Weights of a small GPT-style language model, trained from scratch on English Wikipedia.
Size: 11 layers, width 96.
Architecture: no biases in attention or MLP, untied embeddings, normalized queries and keys.
Training: a variant of Adam for these matrices, 9076 steps.
Each number is 200 + 20 x the weight over the matrix's rms, rounded and kept within 0 to 999. Layers, rows and columns count from 0.

# up: layer 2 MLP up, 256x96, rms 0.235, rows 190-213, columns 0-95
# down: layer 2 MLP down (transposed), 256x96, rms 0.219, rows 190-213, columns 0-95
# gate: layer 2 MLP gate, 256x96, rms 0.225, rows 191-214, columns 0-95
up190,213,165,225,214,183,176,216,226,204,207,171,202,202,210,227,216,198,199,180,193,215,184,217,167,162,192,198,243,195,198,158,173,176,231,181,186,220,219,172,202,197,225,200,210,207,232,217,225,195,197,138,197,209,223,187,204,190,181,189,233,252,234,203,194,176,226,209,198,210,184,180,199,195,170,186,196,176,201,210,182,180,200,199,203,203,229,210,194,181,206,194,222,225,201,216,190
down190,220,200,209,176,179,199,196,226,202,220,233,183,157,205,204,240,209,202,232,218,221,228,196,230,193,193,158,172,208,181,241,208,194,229,217,204,192,197,174,183,224,181,210,184,210,207,195,192,202,221,196,222,208,200,182,160,195,171,222,177,161,168,155,211,239,189,231,213,185,192,197,201,200,227,220,179,200,210,199,223,210,169,176,207,196,205,203,192,193,201,193,197,221,182,195,196
gate191,192,224,181,204,194,222,223,204,183,267,214,211,175,198,190,210,202,194,180,176,209,228,195,194,194,225,162,178,183,234,213,227,203,189,194,196,205,210,203,234,195,209,240,180,183,213,217,158,204,200,235,191,195,171,230,166,208,222,199,185,213,190,203,216,181,215,204,205,223,199,199,195,184,208,154,205,191,178,183,173,167,235,187,190,195,209,229,183,189,204,193,173,210,224,243,204
up191,172,222,179,203,226,195,131,196,212,236,253,174,211,210,187,195,171,199,220,202,214,197,211,216,196,192,182,212,218,197,239,173,244,179,195,185,203,205,216,216,211,185,211,220,193,200,188,209,174,199,206,196,187,250,151,185,209,171,212,181,200,192,216,212,184,191,199,205,219,179,216,220,191,184,190,198,246,197,203,181,225,238,180,203,226,223,210,224,229,194,192,192,230,193,159,176
down191,181,168,180,193,179,207,209,217,223,207,177,152,224,212,210,175,228,192,223,198,196,199,186,192,213,184,222,200,177,187,198,194,197,202,219,209,172,186,144,168,204,236,194,198,209,167,179,215,136,204,165,206,195,217,203,181,242,219,199,176,213,184,215,204,217,216,195,228,175,227,206,210,192,179,221,206,212,180,216,204,163,240,197,195,203,187,185,188,226,198,202,198,215,217,155,210
gate192,199,196,167,193,210,225,215,194,218,193,190,187,184,194,208,210,234,205,192,179,173,190,186,204,189,199,185,206,168,183,186,168,199,175,232,172,141,208,231,211,190,198,187,214,205,211,194,199,226,229,196,188,202,177,211,225,228,189,190,216,215,171,186,209,212,200,216,209,199,212,192,190,178,180,198,202,202,202,166,208,209,183,183,187,210,191,194,219,222,226,180,178,220,205,249,201
up192,211,208,202,192,207,226,220,189,189,208,194,182,181,200,204,188,199,194,199,214,164,197,199,193,185,193,185,182,196,250,198,190,197,189,230,173,164,224,219,201,217,197,185,197,195,165,205,189,184,179,212,185,199,203,170,195,240,210,193,213,215,158,193,213,210,186,202,212,201,194,189,200,213,186,230,192,234,202,190,200,197,192,221,174,197,206,203,224,238,212,180,206,210,205,220,226
down192,210,188,218,200,204,178,195,197,203,182,198,198,222,178,184,214,193,208,209,191,225,205,211,211,228,204,199,211,194,172,205,205,219,196,191,235,219,189,174,201,179,219,194,174,209,207,216,207,195,214,208,209,201,207,224,194,167,194,222,174,223,232,184,180,194,215,204,193,150,216,149,182,168,208,183,209,198,210,203,189,210,209,187,233,203,236,205,198,145,201,204,186,180,208,172,196
gate193,177,218,204,198,196,230,188,234,215,220,221,191,199,150,209,212,203,208,208,207,185,175,198,199,190,206,183,203,178,175,201,268,199,179,190,188,240,210,193,222,200,200,215,205,182,233,221,205,183,198,225,202,198,215,212,190,189,142,236,177,199,229,210,235,211,188,197,185,214,177,208,192,197,178,207,219,163,220,218,210,197,188,200,172,217,206,204,173,194,212,189,191,202,206,165,196
up193,219,198,190,227,202,182,230,190,203,199,191,202,214,237,231,199,223,196,182,181,219,200,216,202,199,195,179,179,203,209,191,143,189,217,231,209,154,199,201,205,201,230,177,194,213,192,198,194,221,203,197,217,188,183,193,190,233,214,219,196,196,183,221,186,165,198,217,210,194,218,220,172,207,224,210,197,230,196,196,195,204,202,226,203,159,225,201,233,223,208,183,205,218,178,233,204
down193,204,215,218,204,212,209,166,240,187,208,218,188,198,168,187,192,215,201,221,194,170,207,202,217,209,210,244,213,216,196,216,233,196,222,174,189,217,188,221,215,203,193,196,196,181,210,183,200,193,180,186,187,242,211,210,192,185,177,208,185,205,204,178,188,216,179,186,165,228,180,227,203,202,188,169,228,172,162,217,200,200,199,197,201,249,199,214,195,170,194,233,185,222,213,168,188
gate194,193,199,204,177,234,219,228,250,202,203,197,211,194,220,189,239,184,174,214,196,217,212,173,222,196,205,185,202,212,163,211,260,213,175,172,204,212,222,241,205,189,204,178,197,202,226,200,212,199,208,192,222,219,181,216,170,215,153,203,182,200,163,221,219,202,198,184,211,215,192,242,196,199,206,186,189,174,232,198,204,206,217,212,198,174,195,220,191,212,195,163,201,220,201,192,187
up194,178,181,219,169,251,204,233,205,198,186,207,212,183,193,200,225,195,181,225,189,192,191,186,208,154,181,206,213,178,183,240,233,187,175,225,232,201,191,195,218,201,205,180,203,216,179,206,187,200,205,196,156,212,201,184,163,222,178,209,186,190,175,190,208,175,189,213,188,201,197,197,191,215,210,184,190,215,211,189,244,210,186,202,185,223,204,214,156,195,212,157,199,210,210,219,203
down194,194,163,177,220,155,205,202,182,211,189,189,189,195,174,214,217,153,205,197,212,210,211,203,184,206,162,193,201,187,223,153,155,186,211,223,202,196,183,174,184,224,190,191,188,210,190,191,207,210,194,208,187,188,218,153,174,155,212,185,219,214,221,195,217,228,216,182,181,175,210,161,194,192,173,193,218,230,191,180,217,217,215,182,183,210,180,184,205,194,219,210,194,168,200,187,205
gate195,191,192,191,201,199,182,146,218,220,196,214,219,215,213,166,177,221,206,176,209,206,199,186,201,206,207,245,222,247,178,208,191,202,224,177,195,187,220,210,208,191,189,219,180,196,189,195,165,203,189,159,237,176,181,167,188,211,206,203,185,155,206,234,218,236,222,202,198,223,191,207,197,169,177,204,198,183,149,189,197,185,203,176,226,222,201,228,223,178,214,212,191,213,192,219,200
up195,194,188,204,190,189,191,183,206,222,207,211,204,210,169,165,229,223,190,193,218,204,181,202,175,193,223,208,230,182,207,206,206,161,226,178,151,151,238,210,181,186,249,203,194,212,205,175,202,167,163,194,210,174,200,182,201,212,208,230,231,151,186,189,215,183,201,188,197,234,192,182,207,200,193,195,213,189,174,191,194,218,189,205,227,198,213,200,227,205,200,177,238,190,209,183,195
down195,171,204,195,202,207,208,189,197,186,167,162,208,235,196,214,135,172,180,206,218,214,225,211,214,205,188,182,207,217,233,162,185,222,179,221,191,197,192,173,210,195,211,217,182,208,185,184,193,232,216,202,198,207,203,200,238,203,223,197,212,205,265,194,185,182,195,212,183,217,187,179,199,176,203,190,208,205,238,221,209,204,226,204,186,239,202,214,177,199,159,209,211,185,217,184,161
gate196,193,200,206,229,225,211,212,172,210,218,209,177,241,225,195,189,209,205,170,186,211,194,197,189,217,226,192,211,244,214,203,185,186,180,181,207,209,203,181,225,218,184,208,187,193,198,222,198,211,174,194,210,220,162,217,166,196,229,212,161,148,191,208,204,234,214,197,184,219,198,202,204,214,193,208,242,189,189,218,189,172,203,230,178,179,201,270,212,222,196,176,165,209,181,232,193
up196,183,205,194,178,171,222,205,212,183,196,175,173,182,202,187,201,166,198,193,210,220,192,206,227,212,185,189,186,162,222,224,206,238,188,217,196,171,219,204,185,190,153,190,211,245,179,238,249,191,199,194,200,196,229,198,184,169,192,189,208,226,189,215,221,191,221,145,214,174,190,239,229,155,223,187,219,208,200,197,207,182,207,177,205,210,184,198,247,145,207,199,192,189,211,193,193
down196,226,211,190,252,205,197,237,167,211,215,208,218,249,186,180,179,202,215,183,187,172,226,188,226,206,210,190,179,185,217,190,172,164,187,198,200,160,211,185,198,203,185,196,189,159,213,189,227,208,189,194,162,157,256,210,216,196,148,208,193,200,210,190,235,208,193,242,193,182,202,201,217,212,188,178,172,199,187,200,228,199,181,226,198,205,197,171,198,185,182,198,204,256,208,206,207
gate197,220,192,194,189,188,216,201,167,199,251,209,213,247,195,186,206,208,163,205,171,205,179,183,205,200,237,161,175,202,238,224,221,220,176,169,199,225,156,216,199,204,198,227,198,180,236,199,197,245,235,172,199,194,145,217,184,205,171,191,206,201,210,222,216,210,209,191,209,212,229,208,185,201,223,192,226,195,208,196,220,206,201,217,214,193,200,218,189,196,199,196,182,184,213,194,190
up197,203,223,182,196,191,207,187,216,218,187,208,224,222,139,199,208,224,187,205,155,201,168,203,182,172,210,187,156,195,222,202,178,210,193,202,229,207,221,182,200,201,203,191,202,162,240,132,174,189,229,192,192,217,192,183,173,177,216,212,236,225,199,196,193,207,197,206,141,202,209,199,214,193,187,208,165,209,204,173,188,236,195,194,215,173,210,223,218,167,211,171,180,216,208,210,185
down197,190,163,235,200,218,196,194,208,190,207,228,205,208,206,183,165,179,208,217,244,212,185,213,179,232,170,167,229,218,176,189,201,182,188,191,184,197,210,199,191,185,201,224,202,218,159,196,183,182,216,222,185,182,158,188,208,188,214,183,200,194,172,210,242,181,190,192,213,197,229,243,196,179,196,205,218,236,221,177,204,182,180,171,217,215,189,168,200,254,232,235,158,156,221,185,249
gate198,204,222,210,226,215,182,215,199,222,237,221,181,236,186,192,195,197,198,202,188,221,191,212,200,199,238,243,192,236,245,204,208,215,201,187,205,226,158,204,212,183,195,206,169,164,230,187,210,218,205,189,187,217,166,167,189,249,160,219,171,210,178,183,211,187,222,214,202,238,176,240,169,179,205,184,218,205,199,204,241,195,246,198,204,176,235,218,205,201,208,183,173,180,210,243,186
up198,205,258,219,230,195,187,196,184,219,239,193,196,225,182,236,165,191,185,209,196,233,166,226,217,214,231,231,194,226,264,205,213,182,168,198,208,243,170,224,215,190,193,187,168,178,233,205,203,236,215,153,174,226,194,185,175,247,156,207,204,206,194,186,203,183,233,230,177,244,176,217,177,198,208,182,226,200,188,165,227,166,231,234,200,193,231,225,223,203,191,153,181,203,193,243,205
down198,204,183,233,233,217,207,197,220,198,201,192,197,163,220,191,223,234,210,206,198,214,193,182,246,179,135,177,233,193,192,203,200,158,195,210,214,198,231,189,233,227,218,200,227,174,198,224,252,160,192,206,198,207,210,221,183,150,232,182,204,196,239,197,188,206,173,213,211,170,208,198,215,201,184,209,167,212,219,185,181,232,177,187,177,217,209,187,239,239,159,253,190,223,174,225,197
gate199,185,191,219,212,159,197,214,195,228,210,204,186,193,180,180,226,194,200,210,209,220,236,181,159,192,206,237,194,170,227,213,187,210,221,207,196,175,176,189,219,221,200,214,198,199,179,199,177,201,172,178,194,194,215,203,190,169,186,219,229,202,185,161,219,213,232,193,193,206,196,190,209,204,202,194,253,190,163,189,221,183,191,170,187,203,211,214,209,218,196,211,218,189,191,222,235
up199,185,199,208,203,202,228,191,194,203,194,214,210,203,187,205,227,199,232,238,214,189,234,200,157,190,205,219,197,190,218,187,162,215,176,193,186,171,184,200,195,193,195,192,218,195,194,185,169,191,177,173,187,200,211,181,199,157,173,191,197,204,189,184,209,215,213,184,187,212,202,202,223,179,183,203,183,174,201,206,239,183,235,191,176,214,185,226,231,183,198,191,217,185,203,205,228
down199,211,190,197,185,221,201,207,195,215,168,215,197,176,229,234,172,209,223,195,209,188,197,195,216,209,184,194,206,210,169,198,238,186,234,200,238,240,209,194,189,199,200,181,186,179,223,203,237,209,220,232,198,199,204,185,193,208,214,185,190,189,253,209,208,192,176,189,212,167,209,182,198,178,182,186,195,206,220,171,200,222,170,203,196,196,217,200,211,218,202,188,204,195,215,181,210
gate200,221,202,209,193,199,191,218,189,234,212,199,180,216,197,185,206,221,177,201,203,201,207,198,183,182,228,222,196,183,202,206,222,192,251,146,175,240,172,190,235,234,215,198,206,217,247,191,189,170,221,210,248,185,212,224,191,200,220,199,208,212,185,196,224,202,228,194,179,230,204,194,176,195,214,176,217,165,183,208,214,191,200,176,230,205,203,190,184,217,224,223,202,232,185,193,185
up200,177,244,185,211,201,229,151,186,191,211,212,191,191,245,183,213,174,211,205,203,216,207,208,244,205,184,223,210,179,213,219,194,194,210,189,204,166,209,172,201,197,188,220,230,190,191,231,191,195,156,205,192,201,157,227,212,185,190,208,215,221,201,203,229,172,213,205,213,193,198,202,208,249,207,209,215,252,158,186,221,198,202,206,199,227,207,193,175,207,214,209,187,194,199,173,194
down200,173,171,204,178,225,201,192,226,205,216,200,231,207,199,223,173,196,218,133,183,192,209,192,195,209,228,181,158,191,188,182,215,211,226,200,221,194,235,196,217,211,223,203,184,229,187,193,207,246,202,196,200,216,226,161,196,200,201,194,190,208,223,171,207,204,193,209,181,188,202,196,197,171,191,200,195,173,212,217,193,245,211,193,210,193,218,220,207,152,183,203,189,181,213,188,206
gate201,199,164,202,198,186,204,224,181,188,223,202,169,201,210,215,197,183,177,229,192,223,210,200,197,201,211,183,178,223,202,182,250,200,218,170,222,203,185,191,213,206,224,237,178,161,183,158,202,202,201,200,222,202,191,208,175,221,202,199,172,190,205,225,205,246,194,208,213,232,195,205,181,175,212,190,233,182,192,221,199,223,221,200,226,219,184,206,241,218,208,151,207,193,202,192,194
up201,200,174,190,214,227,178,195,205,179,195,229,219,193,219,211,217,231,211,179,174,170,190,208,191,180,192,218,219,191,174,205,205,177,155,216,179,215,202,199,203,244,198,198,211,227,194,211,213,211,193,245,168,211,187,220,192,185,193,209,171,193,208,193,183,184,201,222,182,180,207,201,204,180,194,183,202,217,166,172,205,169,189,177,185,204,206,165,181,208,210,225,236,195,197,173,174
down201,176,207,189,208,209,207,206,196,216,235,182,184,196,194,219,196,200,183,202,247,232,229,176,213,218,203,173,202,223,200,212,192,207,216,199,179,234,188,190,216,201,193,202,189,177,173,202,206,198,209,186,216,214,162,206,190,212,239,209,209,225,202,195,165,222,202,187,198,215,215,200,212,203,181,221,220,242,222,213,182,164,241,200,197,215,189,215,163,207,174,190,196,187,243,185,192
gate202,193,240,191,208,178,226,179,157,198,235,240,204,193,189,176,231,221,212,187,185,229,240,198,194,208,198,194,188,221,199,238,215,251,178,141,190,228,164,230,206,209,186,218,165,164,202,199,191,199,221,207,200,190,192,222,207,201,195,205,171,191,193,233,237,190,196,192,169,203,219,250,180,187,205,218,169,192,204,193,192,255,213,193,203,181,190,244,197,172,229,206,173,209,196,210,170
up202,158,175,200,253,166,164,157,186,187,199,223,186,182,171,209,210,205,258,220,185,205,244,182,209,211,213,238,285,175,248,207,170,209,194,217,196,190,204,195,203,205,200,202,178,172,189,210,186,200,204,199,184,196,190,195,186,179,204,174,182,217,176,180,203,191,205,188,184,204,224,225,178,191,202,231,170,245,198,221,160,186,180,204,170,213,155,195,137,197,196,223,207,146,222,198,197
down202,210,248,164,243,169,218,187,183,174,234,212,200,160,196,228,237,215,189,178,208,202,214,181,207,197,179,222,204,191,200,221,176,175,168,224,240,206,189,253,227,216,202,184,214,187,223,183,239,233,216,235,210,226,184,227,187,192,194,151,230,180,177,195,210,223,195,196,200,236,157,220,204,258,203,179,183,169,202,202,170,205,197,208,200,177,207,213,167,199,202,221,174,191,196,206,189
gate203,191,233,201,186,201,192,164,230,201,202,193,244,196,205,204,203,230,218,227,186,192,189,196,180,196,206,208,198,213,198,238,178,220,184,184,223,176,181,184,208,188,205,197,201,209,238,209,164,187,210,215,164,204,185,211,250,183,194,227,161,176,178,206,214,186,199,207,229,233,195,205,182,218,177,224,184,192,180,192,194,231,175,184,244,192,190,183,206,186,219,204,217,203,190,172,184
up203,192,211,221,212,204,209,209,200,208,204,221,210,241,192,229,205,204,198,206,230,187,170,174,164,210,192,254,187,220,199,183,189,191,203,162,194,158,212,217,191,187,203,188,193,176,180,184,204,217,189,164,178,232,150,191,207,197,194,209,199,173,193,207,191,203,217,217,178,198,202,208,201,198,168,230,188,193,191,187,221,187,216,225,186,183,172,224,216,198,198,209,195,205,193,246,197
down203,167,214,230,173,196,210,162,209,209,185,217,176,195,176,199,198,190,189,200,185,218,215,201,186,188,220,157,182,185,200,193,219,193,160,207,158,191,201,177,155,195,185,185,230,180,211,213,211,243,238,190,231,189,200,187,204,214,207,197,197,220,224,183,207,185,211,180,211,226,172,191,208,194,191,192,191,210,200,168,193,206,182,182,202,206,190,200,168,212,178,206,206,220,190,177,191
gate204,187,179,171,199,228,217,235,195,202,186,257,178,218,177,154,202,222,203,192,193,192,199,218,200,212,191,208,206,226,192,181,166,189,243,212,230,191,182,191,203,177,186,179,185,202,193,194,197,176,244,230,171,186,191,218,209,176,208,230,170,182,194,223,215,172,179,183,186,191,201,223,171,190,208,188,134,220,216,211,216,211,195,199,194,204,216,204,179,187,209,189,203,201,211,202,163
up204,199,208,206,173,159,207,202,189,180,190,201,183,168,163,172,216,204,191,214,168,204,203,191,202,194,195,146,268,181,222,211,166,220,164,196,221,221,178,207,221,189,206,201,194,204,218,201,187,230,203,185,207,179,215,231,200,177,216,193,196,215,203,182,195,181,227,227,207,215,209,204,184,184,207,176,164,197,214,178,190,215,182,186,199,217,196,183,180,197,194,211,175,207,219,192,223
down204,196,214,190,211,251,183,182,218,207,190,209,191,217,210,244,190,183,214,196,221,199,203,189,181,182,210,239,181,203,185,213,206,194,241,191,181,168,251,206,172,199,212,236,217,197,200,198,239,194,252,200,186,171,185,191,197,213,195,193,169,199,207,215,199,196,148,182,196,228,215,198,183,192,204,228,179,214,200,212,180,193,219,189,206,221,182,206,239,197,195,227,216,202,182,242,165
gate205,236,212,203,190,182,218,213,198,197,196,186,182,189,211,167,175,200,228,187,229,193,174,178,179,195,207,221,169,179,194,163,193,227,172,241,188,204,230,213,219,196,170,198,218,211,188,216,200,200,203,216,198,217,217,206,168,183,196,190,202,190,209,198,217,218,204,210,161,200,182,193,193,193,202,198,193,151,207,195,175,219,195,187,203,173,205,193,200,204,200,181,193,186,222,166,203
up205,243,199,218,192,205,233,229,211,197,215,218,213,216,174,168,216,206,234,189,200,202,183,169,202,208,211,173,197,192,186,182,206,212,209,212,214,207,192,214,207,201,198,183,202,201,211,220,198,171,198,210,185,202,185,206,184,205,184,193,207,185,209,214,219,206,185,182,157,231,191,200,191,206,204,184,204,198,204,188,175,224,191,194,194,193,192,178,165,170,215,186,192,198,217,161,194
down205,161,190,176,206,199,183,196,176,212,177,166,212,191,189,231,222,177,189,211,177,186,214,220,209,203,200,199,212,201,206,204,208,184,215,194,183,208,201,198,181,195,211,212,184,213,192,203,211,224,215,177,211,199,213,192,213,200,198,205,173,219,228,199,194,200,228,190,210,169,212,176,228,197,184,215,189,211,205,184,214,183,227,203,175,209,177,243,222,223,181,208,204,201,178,236,199
gate206,185,208,184,213,187,213,146,222,222,245,188,165,205,199,181,169,225,155,187,207,193,188,200,195,189,243,202,162,234,217,200,166,241,225,207,197,219,205,215,194,205,210,197,202,211,206,177,186,200,201,191,215,203,163,218,175,208,202,191,200,221,191,207,222,209,188,209,247,207,193,207,224,202,197,207,220,173,202,161,193,210,225,200,228,212,178,193,210,241,200,194,158,199,155,191,215
up206,222,238,195,208,164,164,191,234,217,244,178,187,210,208,193,220,192,208,192,172,181,176,202,201,191,206,191,202,244,190,205,166,222,240,205,127,182,210,194,164,206,197,190,214,202,254,191,214,162,181,182,198,221,201,211,187,215,215,245,201,208,196,211,193,198,215,215,209,173,190,221,198,213,215,208,188,199,237,172,172,187,199,227,210,215,218,190,218,224,214,208,209,181,200,211,206
down206,168,201,241,187,202,187,190,197,172,212,238,195,161,191,207,199,166,213,204,204,184,230,184,193,199,219,203,179,181,177,166,199,147,223,231,180,178,184,194,229,210,202,199,185,196,195,202,187,218,162,173,198,225,201,190,227,189,163,219,181,196,237,159,249,219,171,184,165,173,188,203,204,183,168,183,187,176,226,211,232,194,197,197,192,197,187,181,170,181,189,213,196,225,244,198,187
gate207,179,183,154,183,242,195,183,186,215,193,209,216,192,205,198,193,242,210,198,176,181,171,226,171,186,208,191,203,204,171,206,180,188,208,186,199,180,166,218,195,190,193,215,211,177,260,184,201,209,220,191,193,181,173,207,205,183,207,199,177,154,181,208,220,221,209,214,214,228,226,193,203,195,170,187,227,178,168,192,224,218,179,179,185,200,179,193,208,174,198,213,209,232,183,231,198
up207,164,176,191,200,227,208,173,191,212,177,169,196,187,219,197,193,206,185,185,206,186,184,196,193,164,175,199,221,157,165,183,178,186,190,220,164,162,195,190,209,175,205,212,237,175,192,211,237,196,171,170,194,227,201,196,221,197,207,174,212,189,207,193,193,238,182,216,207,198,190,165,194,201,193,202,227,216,176,226,218,204,190,188,191,203,173,185,213,198,177,222,179,207,210,205,210
down207,187,215,199,221,203,187,200,236,199,153,211,210,199,210,195,198,218,205,194,199,206,197,210,203,204,202,214,189,221,194,197,186,208,193,182,190,190,200,208,213,197,199,207,242,203,209,183,195,209,220,189,207,189,185,203,223,222,200,188,196,193,180,207,206,194,201,199,201,269,189,250,208,213,201,178,204,204,194,193,206,188,206,207,167,198,172,199,210,221,204,197,198,272,191,215,187
gate208,203,192,210,208,160,212,207,181,190,204,198,203,176,214,199,194,183,191,207,211,206,223,225,212,188,202,210,209,196,194,182,231,179,168,229,172,216,230,210,211,206,178,231,226,178,186,189,218,205,194,179,182,203,219,178,181,167,199,213,185,222,215,206,184,205,199,191,192,191,210,198,201,192,182,197,192,221,240,225,158,171,183,211,169,179,190,198,171,202,188,185,216,204,212,171,198
up208,218,203,211,219,190,201,218,204,160,188,208,195,180,209,191,177,209,194,212,220,210,212,177,207,226,198,201,191,202,209,184,208,201,199,261,196,192,210,223,183,178,160,195,221,202,212,195,198,196,183,181,220,219,203,185,193,167,200,203,220,201,204,196,191,210,210,199,192,188,195,191,220,200,209,195,178,217,222,214,158,186,161,193,211,174,178,209,191,185,203,211,216,220,198,183,192
down208,193,186,184,194,216,187,184,192,217,209,192,208,210,191,207,221,187,222,208,185,188,183,199,218,188,202,174,199,197,185,203,208,200,212,157,193,236,206,188,201,220,217,193,166,201,196,198,184,203,212,209,194,188,200,215,207,211,210,194,202,186,209,198,208,195,218,199,192,141,206,139,214,194,216,216,206,195,182,174,219,214,197,215,218,208,149,214,217,196,207,193,186,204,180,213,196
gate209,187,174,213,195,164,212,262,194,210,217,231,207,185,172,214,213,216,177,212,222,206,187,180,192,252,234,191,193,222,226,196,175,206,192,187,215,188,161,194,219,223,221,201,210,178,206,196,162,196,201,219,174,207,184,174,203,202,194,195,234,199,178,195,215,203,225,178,191,234,219,205,193,178,199,237,190,205,206,189,201,229,218,180,198,191,198,241,197,229,241,190,175,249,183,224,234
up209,188,183,206,185,159,217,201,183,188,177,203,205,182,179,201,205,208,173,195,217,209,137,179,215,208,190,164,215,232,236,202,149,177,213,234,175,237,184,220,188,187,188,194,212,195,194,207,201,218,194,187,148,206,207,184,227,225,201,216,261,216,170,204,187,196,221,206,217,185,198,223,208,235,190,234,184,225,217,182,255,170,205,215,206,187,233,236,211,224,228,203,191,220,179,206,235
down209,232,151,165,187,183,212,184,202,212,178,220,190,238,198,177,179,205,219,169,189,203,175,185,228,220,170,197,195,168,207,151,180,205,191,225,237,199,210,168,210,192,188,195,189,203,157,181,216,205,217,195,203,193,195,157,181,221,196,211,190,235,228,197,229,179,163,207,204,171,194,218,181,178,221,189,194,239,228,226,199,201,195,172,206,197,206,187,225,171,167,196,173,177,225,147,173
gate210,217,223,176,219,174,216,234,238,241,224,192,183,217,185,225,199,213,176,219,194,207,190,202,194,205,221,189,179,210,178,174,240,185,180,162,190,210,242,199,198,206,165,187,176,198,218,196,207,217,183,185,253,227,210,215,179,217,200,218,197,214,195,199,196,175,193,198,225,210,221,219,217,199,197,192,240,155,207,214,177,193,235,175,202,197,208,217,229,221,202,186,188,179,203,179,184
up210,205,212,186,186,178,230,232,215,249,208,198,199,201,192,176,219,213,203,173,208,197,213,198,208,198,213,172,199,192,169,159,226,244,233,215,165,191,221,206,161,194,197,192,191,184,210,171,226,179,198,194,246,210,203,205,224,208,169,198,205,239,232,210,204,163,162,173,213,188,212,229,229,209,183,198,226,180,218,221,174,201,220,213,187,228,213,179,230,202,217,173,202,165,222,184,164
down210,231,211,200,240,221,158,166,200,161,210,161,219,182,192,228,182,193,198,182,184,198,189,185,228,186,201,191,211,218,212,213,186,202,211,190,207,212,158,188,194,214,242,173,214,225,192,163,207,163,186,214,191,185,195,208,231,203,192,200,210,173,168,239,191,214,223,207,186,196,186,151,220,238,225,207,191,194,164,194,203,222,164,212,230,167,193,215,196,184,210,224,194,243,169,240,188
gate211,173,181,195,222,202,193,208,215,213,252,198,198,180,200,193,231,206,200,186,180,157,176,245,196,172,228,190,201,195,243,162,212,218,189,186,195,183,218,225,208,171,232,210,176,198,200,223,196,247,191,213,180,179,215,202,184,200,192,212,194,203,170,201,206,205,210,219,206,245,168,195,186,199,216,169,202,190,202,236,178,210,216,189,194,197,218,193,220,217,226,183,238,222,205,215,200
up211,209,255,211,221,213,200,230,179,187,233,203,205,179,188,242,214,225,162,203,225,225,201,177,203,203,195,205,174,196,194,216,216,208,180,238,224,176,193,180,214,207,227,213,219,201,219,229,167,177,205,195,209,231,198,229,186,198,202,184,164,207,225,232,247,204,206,195,207,183,211,204,185,219,188,194,213,185,213,208,186,205,202,210,191,123,220,216,152,162,188,201,210,170,168,202,203
down211,173,186,203,217,179,238,199,254,180,224,164,202,174,191,152,201,200,190,188,197,178,196,193,209,186,177,189,203,177,171,162,210,208,186,207,212,176,181,221,169,200,218,203,221,157,207,202,229,229,231,171,234,194,224,198,207,220,240,210,206,188,194,186,168,166,189,153,197,190,194,227,196,178,198,188,237,188,201,220,191,203,226,190,173,243,204,198,203,196,216,197,203,198,216,215,231
gate212,173,176,210,222,213,203,248,189,215,210,225,200,188,184,186,187,208,213,228,161,224,225,172,210,222,205,201,188,229,211,222,170,218,191,224,245,220,182,196,184,212,173,215,190,201,198,213,173,178,174,206,188,202,170,202,177,228,185,198,197,168,214,210,193,192,215,190,189,224,195,214,203,177,212,176,209,212,168,188,175,239,201,180,225,192,211,222,178,211,209,189,169,200,195,222,204
up212,180,194,224,220,210,183,211,186,207,206,226,175,172,193,182,195,202,195,227,180,202,222,194,216,216,200,177,189,199,211,206,169,221,180,229,216,202,208,207,207,218,203,215,199,197,195,218,177,196,176,204,194,205,183,202,182,228,191,194,194,171,224,212,192,200,208,193,190,233,177,206,215,216,226,163,227,196,165,195,179,260,213,169,223,176,215,184,174,210,204,202,191,190,169,204,193
down212,226,231,238,239,209,196,183,198,183,186,195,214,194,193,206,198,203,171,182,203,193,170,200,219,179,183,183,234,175,199,194,212,191,201,226,202,191,197,193,168,188,222,163,233,198,200,185,222,195,204,182,216,185,209,164,220,174,216,194,202,201,203,240,202,193,193,225,203,215,183,231,204,186,203,233,173,212,198,184,204,191,201,208,192,183,199,182,212,180,172,179,229,209,170,219,199
gate213,202,191,199,219,189,187,239,218,212,201,207,193,203,208,202,198,194,189,191,213,222,213,223,159,201,242,218,199,224,218,205,184,185,185,195,158,187,215,216,220,215,201,203,181,197,238,223,192,259,192,171,199,219,212,206,187,217,206,224,218,209,169,173,196,217,236,222,196,208,178,197,200,225,223,206,217,202,190,221,207,183,222,180,231,186,227,221,191,225,229,220,171,186,191,230,183
up213,213,209,192,212,234,220,182,186,194,189,224,195,236,203,198,211,199,203,204,205,191,198,184,218,181,178,202,184,217,206,222,176,191,192,241,219,155,202,183,215,183,214,214,219,216,153,199,193,210,165,212,157,231,176,201,230,201,214,197,183,191,207,206,202,188,198,232,206,212,208,186,173,201,180,199,181,199,160,215,222,202,202,226,152,195,169,178,211,208,178,194,188,186,201,222,186
down213,183,168,182,226,179,188,188,238,206,214,194,185,179,206,204,220,226,198,212,208,185,214,188,182,235,167,219,199,181,181,217,209,230,182,215,212,238,164,223,180,234,196,195,207,193,222,223,197,193,205,191,184,211,223,182,200,216,202,201,200,190,211,184,209,204,230,149,198,193,202,182,207,195,213,185,193,190,231,213,193,209,182,178,187,195,182,227,144,216,198,236,215,196,214,200,199
gate214,206,224,188,194,224,191,209,181,190,217,206,182,192,211,219,183,224,190,219,201,195,191,176,181,199,209,222,187,196,204,190,197,200,228,216,203,184,208,229,229,237,187,224,154,197,195,215,183,215,194,220,240,188,140,220,177,206,203,201,191,183,208,217,211,235,221,191,228,187,227,242,200,166,189,204,209,169,212,191,229,206,208,185,192,176,191,244,261,203,188,188,192,212,173,213,207